Each number is 128 + 24 x the weight over its row's rms, rounded and kept within 0 to 255. Layers, rows and columns count from 0. Numbers have three digits each. The size before them is the row's rms in percent of the matrix's.

# o: layer 3 attention output (transposed), 96x96, rms 0.275, rows 42-63, columns 0-95
# v: layer 3 attention value, 96x96, rms 0.155, rows 43-63, columns 0-95
# q: layer 3 attention query, 96x96, rms 0.12, rows 64-74, columns 0-95
# k: layer 3 attention key, 96x96, rms 0.126, rows 64-73, columns 0-95
o42 073:093109169118119115124099146159127138132126143107114082117125133096118097162130101118109133112148129112122128145108135192138105154131130160084076136128147152160138126091168108115121171152136111135136164101162145112137134139103133152165188148135103118114068133111106140077142140142094120117
v43 091:110123154138140122128103192122176137127146169117096158156122133115095109112109146152118112112067152117154134110092153125088118119161113116145101147144151130077128141085096153095124112132099105129163128116146151122155145145121116110172120093130125133149132141144122122144143116147110204160
o43 083:118149144085160137135128080204083149132107098148164131124117152110119154116163092112103119157150114120148142147135077101160169142123122117108130125149077118162133128154144110133106134117159126114109154100110094131123135118167160170111099139120145126089114116116113141122121154180134134110
v44 097:105103115118120094110136158111146115111119125137150140155140115089089117131165111118152081122160141164142132142145114167167105117104102157129130135197101148137140123100144183123115145138116151101088124149112109127154100149114180114099149140114075127141153143138167119092154108131087132112
o44 089:124149180101136123130109144154103140101131106141111109120153139153144120096110170127118185128074122104132134147088124115136159127150186108121132108089173105119134085176092110131142081137142101166143151122144129128119140127136096108179126135105140157108109093094103150112118127151145116143
v45 090:115122098118134148082131097081159128150119154131129151140135103137139148130113118076105136123111137116133146145140120178117092132076124147121082134108122148143146147144133178150110134139155068121162118143106146120133156097118125130133107179157073097090163144111112172135139116142127167104
o45 076:103162183139121085177129144135108123132127138125161146096155143129104113134133143183155127121151097137130116119112158085111135152147139130095118116143146108131134107107107130111128108098112182129107090130134135149126087133115109099134180059136156139166091131141141114123127125092138087174
v46 085:151134135167098114091142137122108131117174130097140147124148133059149140154101136148159146120111161106116122146145110139089124101160146104104152152172095137114136133097092128147108151141114139134080121117136105083126126142177100105142102197120141117132124115148167113130085109152146110117
o46 083:123092141102143128163099118117149147136115126149116116078126149160105089128157153123069112134175128118154124175072135137114130145113106142126097113121166117128151143139151117121130107164151103098144154110094160159131141133146164132120182085116121150110109175112123136133174120134103117091
v47 099:109130143114167127143139096124125139133133129125149143108121091139139134097134088135152163120163154140122135101122118061160112128102182163078097109108105131124106139124131145150148156120096118114120121104169158092077131141140162126109107138127113133147108166186181111120121166127145106096
o47 093:126111096150122121106121135144113146115093116135102090134143166164123112159107188149081130114101122109116116112150128145118120128139086138155132150158157160140106125126107097158122152105135139126129137127077126139191138151138114111148162107102138129106105112051121143152103091114167142167
v48 097:139105122133125149167134162138153118151101094176121146122142178133136143163115153114173147153054148128107092141102096137122131161138156132143138089104105110096133152138089107110092120117125116136115120089144134154134118143139094099081145130092148154119133091125130128111119103130115185103
o48 084:108178146157163081096116110116120133111141158117132128130110106119145095137095073150059140119172108093126143122135145154135148100126127087104129129082141155136135147086101149152112124140160158127139150152142124081144114129114127177168139118140097118126132123116104173162121141133132141158
v49 096:181131092132096102134118165111116126134099128097142125166094105131121115148151139145133123107117094167153138157090147147118135131105108123165101122130129127142129109147116091145094141120099135140169121177135092168116131102118143169156147093169091132103095154193123111151103096150146136114
o49 084:110146155172140112150128122145112141119177134128144136112145108092138121120100106126108150156144169099088112108186139129121132121136123143124163103151123166105121152141108143102176120134120111111101160097113139107126139159143131070087106163090150150101153094117117152091125168106089089134
v50 096:141142114130123172143111093103108107127174130084172079112146101165136153118127135125126132158096155153131113122089175138106099070148124155176126151112155143126107147169147123134126133116101061126129134135155117113088123146114149116131157123140127074123128093142120175138135144130134122140
o50 091:099107158122130092103183131118116157152113140155106154141093082098109145105168151152104145121164118124117131105125131147123156189150083092082138121150107124163140099081089144123135128123134128141101113125087156154151153112117136143121129137154112169099121160096148147104138125138126165116
v51 086:143148101146091153108175111136097148128125153099152115134170118136101149115157125132161147144143084173171158128166110134132140094161124123087152136115146128150122090100149145142085111128124102127104130133142126124087137115136141138118122066095147133145119120063184096121118098118134135116
o51 082:129104141084151103156119118080133125130130088128139102171091143149124116145113121128091127138132152116097081107060133114107101167151123122173138125163115138121102132130146076130152144129148105154130096152164102139120125158108140108127134177139106168107136109159106152153173161124135104139
v52 083:110144099102092100125137081122149158132129145127170126152110172151145133145186147169116118189138103113132115081139079109130134113107110117095111134124164097139098159140155136135130142131123142094101148122126114104150112162146163120119116111085146158122133160143101110143149157165158120096
o52 093:156109154119135139107104128122092099168133148108147143101106144132103109097116125129117137109117128145144146165109188125167099118126143109190155132115116144113134113109087146069142105146127134150168100134134146141129145139070125142126115170149148134174114111109106124161125144055103128128
v53 105:150148104133150157141115138122147199132123139138137137110154102156133130125180128128116085122085090122099106124105093095143168093095176120124123120120108129149111110122100109107112087146098137114126115137136186123126119171143169142090105144123156134139128113106119107162146171143078140136
o53 086:077128158143093104107133114129109096120128104120138137123140115139104114129107127124160153149221163118166148120164157133115078121146115099126104144145128140142109116142127143131126176124129089141154132119127100171133109076098095087162102128164137094128119156167129136115131103148135109138
v54 096:171126136114146103132106133168096134122084134150132143135109193116092139149138121169091154096125160085105166085144139119149120132131098123110123127116130148135149137116104106170139118130113105114114136089139083099136124140067133104145076113141169131128153161118107105163123125104123126165
o54 086:123125125159101182091131114101139149124134165109117107126122103110131117120105136095119146144132146141123094193117106088122150119137141130154169107121159102134104150121141123086139149138187178151089133148150141135120118111132122132067135116110114086152137100128134111171122131126188140090
v55 106:102119176134132153140115137111130125165109140103100094096119157095091154114091115134112150138132154107119129140090098166144183142129108119115093146121149160136114105127152104107084151179103109124120138075144111111136113130103161099124149105147140139131122148097113135188139148177158151137
o55 096:122171112147131125147164088141162133117101123137118144087120103191150112152173132158127116137093108116129124136139106079122084111148165142125112109129076084114126136095128163162159133106131160112111121169146141150126150152137095150124126172130127123131132113131114117086124115059125122141
v56 097:141110171120121162071138126127150113136116138151167118144124173111118133058123161113104126130101134067176099137120155127136063131150132144139117146122139134080119106100142104144159136129126108106131110113078133158136142100138113158127097112113145129125148150105163117127136089162123117157
o56 085:105117102153128099167130116157093147144085165083154123173112091148138091151142128138140136158119112151068124118106092145131169108141129115151144109132077174136157150151084134132108121136157111139144139137143129113115132112136137121110164104135129152103108110152096117179134163087158139110
v57 093:131156172136120141095135150122107165096128088101122101131167119127074159098137112100138126144146096133128095155132144133138152117111172146156134140141075139093151112102145110137182151121100072132151142149127134147113125099111082150136116092114127134119123098174141133121173093107123148110
o57 076:096103110146100113173110121154122144119146148142146130168113101135150088155102150166137141143122121145120108104115133123111127110132127097114089112146146178125139158147095094159110147121176122085127136097130111107122154153191172123189135164127116127108098116118120129099123117176096130157
v58 091:201120138115133141128087147127151110157141144129125129095143140168058116135148105142122148104115153131141122143144182111132122154097107108125149122151169174140129131119106164108119105112127112132107161125131096092130078156098126131117117122126102166137141166161135107135122122095152066133
o58 079:108148090130100133138162099111118148127106098148117151163086146097171127112122119142158123112098127125096144144157084126125123100131139139139146155106109095105094163127144093130178140174150161137128118134108168151150153092176117126136112109082157081125121097125173124132127116132141174136
v59 101:143132103133140109153124143132092147122094099137142175144136115085136148119143116128132106128079115121082128104150097115127058136104127107094131142117105142143122187123123123129124120169146149100138138134113104081097130172088134194139153158166151127111158140132134146116117168139150130151
o59 087:127143157116124150132115128163124109098168165121096067082099157176146125148116154093109175108147156128179129150130164154123166105162126149155116146125189123148137083118137102136129130124103128127091113120122126148113126124144107086100141098119142122159117111108124121128143087097114116104
v60 089:130067134128118146081119159113124054155151138098152151126109122162153137141137108134128116168094099137128114084109104136119138146129184117109125123137163153089130098150153153105116095120135123163143141139128087138165111165119100120131121112122154081170137158146112097130112118152155138131
o60 082:148164120119151115150133139155137128148102088125130119112116188112116116102103169125113094110122150111124129148138127079136120121116060122141121130114132118203137137131094085153153142128150150113117118166154160094133128088121139116112085134123148169122128126068173143153130144116146134157
v61 090:093122150127119063147139107137098156134120154130132120109144060078171108136128125133161143126116120129140106107156129147151150131113131106157115150139153113150106139086146119119105138111164112136103149126139119173101145144142111108123073122131123173137198146168141113117139102147127087100
o61 077:166093121106136154148115108122127059144144072117130124151069103118133120103174157140143103161143161146113156149112114144113129130139115121117134119120115150129151113150118149151155078148093117112141139123124151101141142151101123156137183134138153136126074144078100163118104165130119129157
v62 103:140106150143124134116151141161120177087139124107135149137128159158129149166134140133142102116127067073123133144128130140138093118110112098099101161106153072109092154133144145122153140142120122154127142118128126121118168106100178096098144131108169143136198093157120150117132110106139095129
o62 094:130145113127160148119081102151139133167094147140145106136116156072104061094134099099116162144149154158142118115152135122113169153146133145148155095153103176090136123138108101137120102117139129112119100157177108146112120142141119166166112102121143103135125159129112094139084121150120113113
v63 098:114106126103134145162154142104116130142110133133092103122112152194121110107112151133107112119124121117132143104181094098148072086136144161161150127153183128125122119124117099103143129138130111160120149145150198115106130085130117104147140083131157110122125147117161097082139132124149131093
o63 093:135094097136081142117156136140141107158149092144118173135160140113100131118156098136153141083179154102115128134108177100145152135120116129113150123151105133145120104138157102107153140068125153104152107130077092125141108108117142117133101147107122166123121150156137111192098109121153105133
q64 067:111166169082122098114130102121138117156158115122119157113117105107141154096135167118188085095122084147117171105146138114141119129135129137115155160125112139112124119158117160152167127124084129181112110113102099145093161108127113102129128144146119115151158151134133128124138143076075091133
k64 077:085166106160157111110157102087138119112115134138117167159172155145134117157118111116133090110119110124094113140109079164125128141091149166134151143082123138105112113132146124149131107141123149138113100130138143102182100137157104127114076157143118124172165156081139107111118141124121137082
q65 066:139137132169094106106112114101139145185127154128127058143106089117131132095141148128157113098152172130164123105169185127131135134154097097122136099135122131125108142135119140102145145081154105103158118127140119105104155132103096127142125123145099080135151115122186128148132155156124126163
k65 117:065123145125113141133128174116112139128152140148119150174129097132157128148134140145159148175138114101096106118143115113149143111130147120110122107189113137100162104148114100137103148160133117099117127113094132080061125133117148135162138150090104164115098133111102147135121106153138094180
q66 073:130171125151145099125105075114157140158140169112113163154128141128122114098131104120139138102138111156137073128123101133130143099100161124127162143088142167121105121102141167086102106167142153159129109143167105137117119127143123144122146109178108127135134128162063106110143186134115141123
k66 080:136114139125139126136118180151101102089131115133147133141126123152114112148101123154127146099097143108158156179134149093154110125151079135160146106112119156148088109098124140146134163121115127098122081090104141106172143120131118150127102173154142089171090103097131144169162140101100130099
q67 085:104075153130174149129143146120099122098125078147155165125167136118145138145156162148088096153127097088083136139101112109141133120147118152103104138172162126108115118102169106142103139174176083132104156136151139124158106115104158156124136121098137140146133117091115114120119141107109124147
k67 125:115107143098049132100105120120127131134159119104134131186146109119148146102152137147151129102120143119106126101129188136131141133126120138104160129152104124116131067159128139117159183115137114142186162112084120084092146155096171110121145118096132124112132107140129124120133104112108120137
q68 113:118143116129179126137125091172148136128125167165097149137129160139122073140147089104086162115145117156148126155136068140095113128141146147148134121078121143130107131105139171138104092154143145139106140139158141130140103094125101122128136083146107120123164125143093117113161165172120146098
k68 093:087141128129182126094105116142119110117122113148159143139100097126102106150144135112118149185178098149122123172110112134098137101142152089132078112138127147160159154077119131114074098156110090138086139146131147148125097145148126140143110131141146133127106139112095123122139146183140149153
q69 097:133136122118130114089121164148111132137153127147104081119118107121120140171127159111112155089114152142165138125105143070120156134165080116143100130141149106095094119146122166152116136144093128158103128148182134172092168140104092106084144121129093135137153131127124122148124176153108147154
k69 090:101105153120128129112145139119130122128128120108180132137142067141150136130126102083169116153162076095106157097132132142133125164131139081115137166162147133087136169101114099152126129111141107125064145132127106163117141125128150117137150123161120099180088114125162119124104094128107119160
q70 084:153164113120094091118118103155091165111134125181135146158098112130134111143098105148119143101092131109147145143156108077103158119123112115199145112143103089117143128138125124099155148159140100118129132152123148202138141141125120084119153096108172118107139114120134105128133156124107124154
k70 076:175111185137149113140099148104158121127142128126080143109107131141109131072146164114129076135146136111135144151105147135122131126105170131116110146174127141140115160054120143151130131098110128138124140084131139120122136111131184161112101133166135135134148107173127146071144134129120094121
q71 075:128130136110132113152122115138135071152133152131136185125118109109132124106136112112139149129161125136120134132081107137106118140153117125137171138159142163137154126095096128137129125127134139078072110135162139107122099137059147156084108170098161164139107156093125154112122144123089164169
k71 074:105114126138171128111116128133112145160136124150119116168137134113083116116135097119108165150169081121142076116139163102167146117126135076140155120115105170155125116119152143097113144137154085170154093137161116127103107150145112118175150139130093176139153096135151142128094099143140097131
q72 109:145118127143072104092120172108127153168155132097115079121099090108122137129148174093147113122143147143170125106138154128111137144119120099130124116161123123070114135136129138107150130089130109109148122117143177129096164118116133100131157107148094083140142073157154126129129152179135115143
k72 080:114125103111121146130111092145104137128146180140133083148167146109104123090145156153147154115180098128104139142140119073135187104152158131106115110131104121144126111156103131104136127119156120137097141136126107149096119149143134089133169083086131149090159141156090118131130128140146100176
q73 134:113130139148162119103093077133180128160108125113082127135144139115111106144160096101129154112141106140132141135113101134115138118168136138146147128073111157139119101095132166114132093166126126127104138148161132126125108128166111132151124062127113093116194134159099128157157150158087128132
k73 133:153148122159151136144144126131130092122106099119124150077118156132143108157118114146104123122122144118151104132112118181117076120131121123155138144089156114151117165081139121123132095142113151110163135122163145119216120114110126158099100162131146145143139122087133094092129155121147157076
q74 083:121142151112142156116166118134062171129131119123115124108116125139162121118136143154107134135104108138094127073100125138106105132145135142100087117122142169120160143151095129117137177131135147127114156091129131121125169143137170155095157177065131147128096135071158137143135122106115147164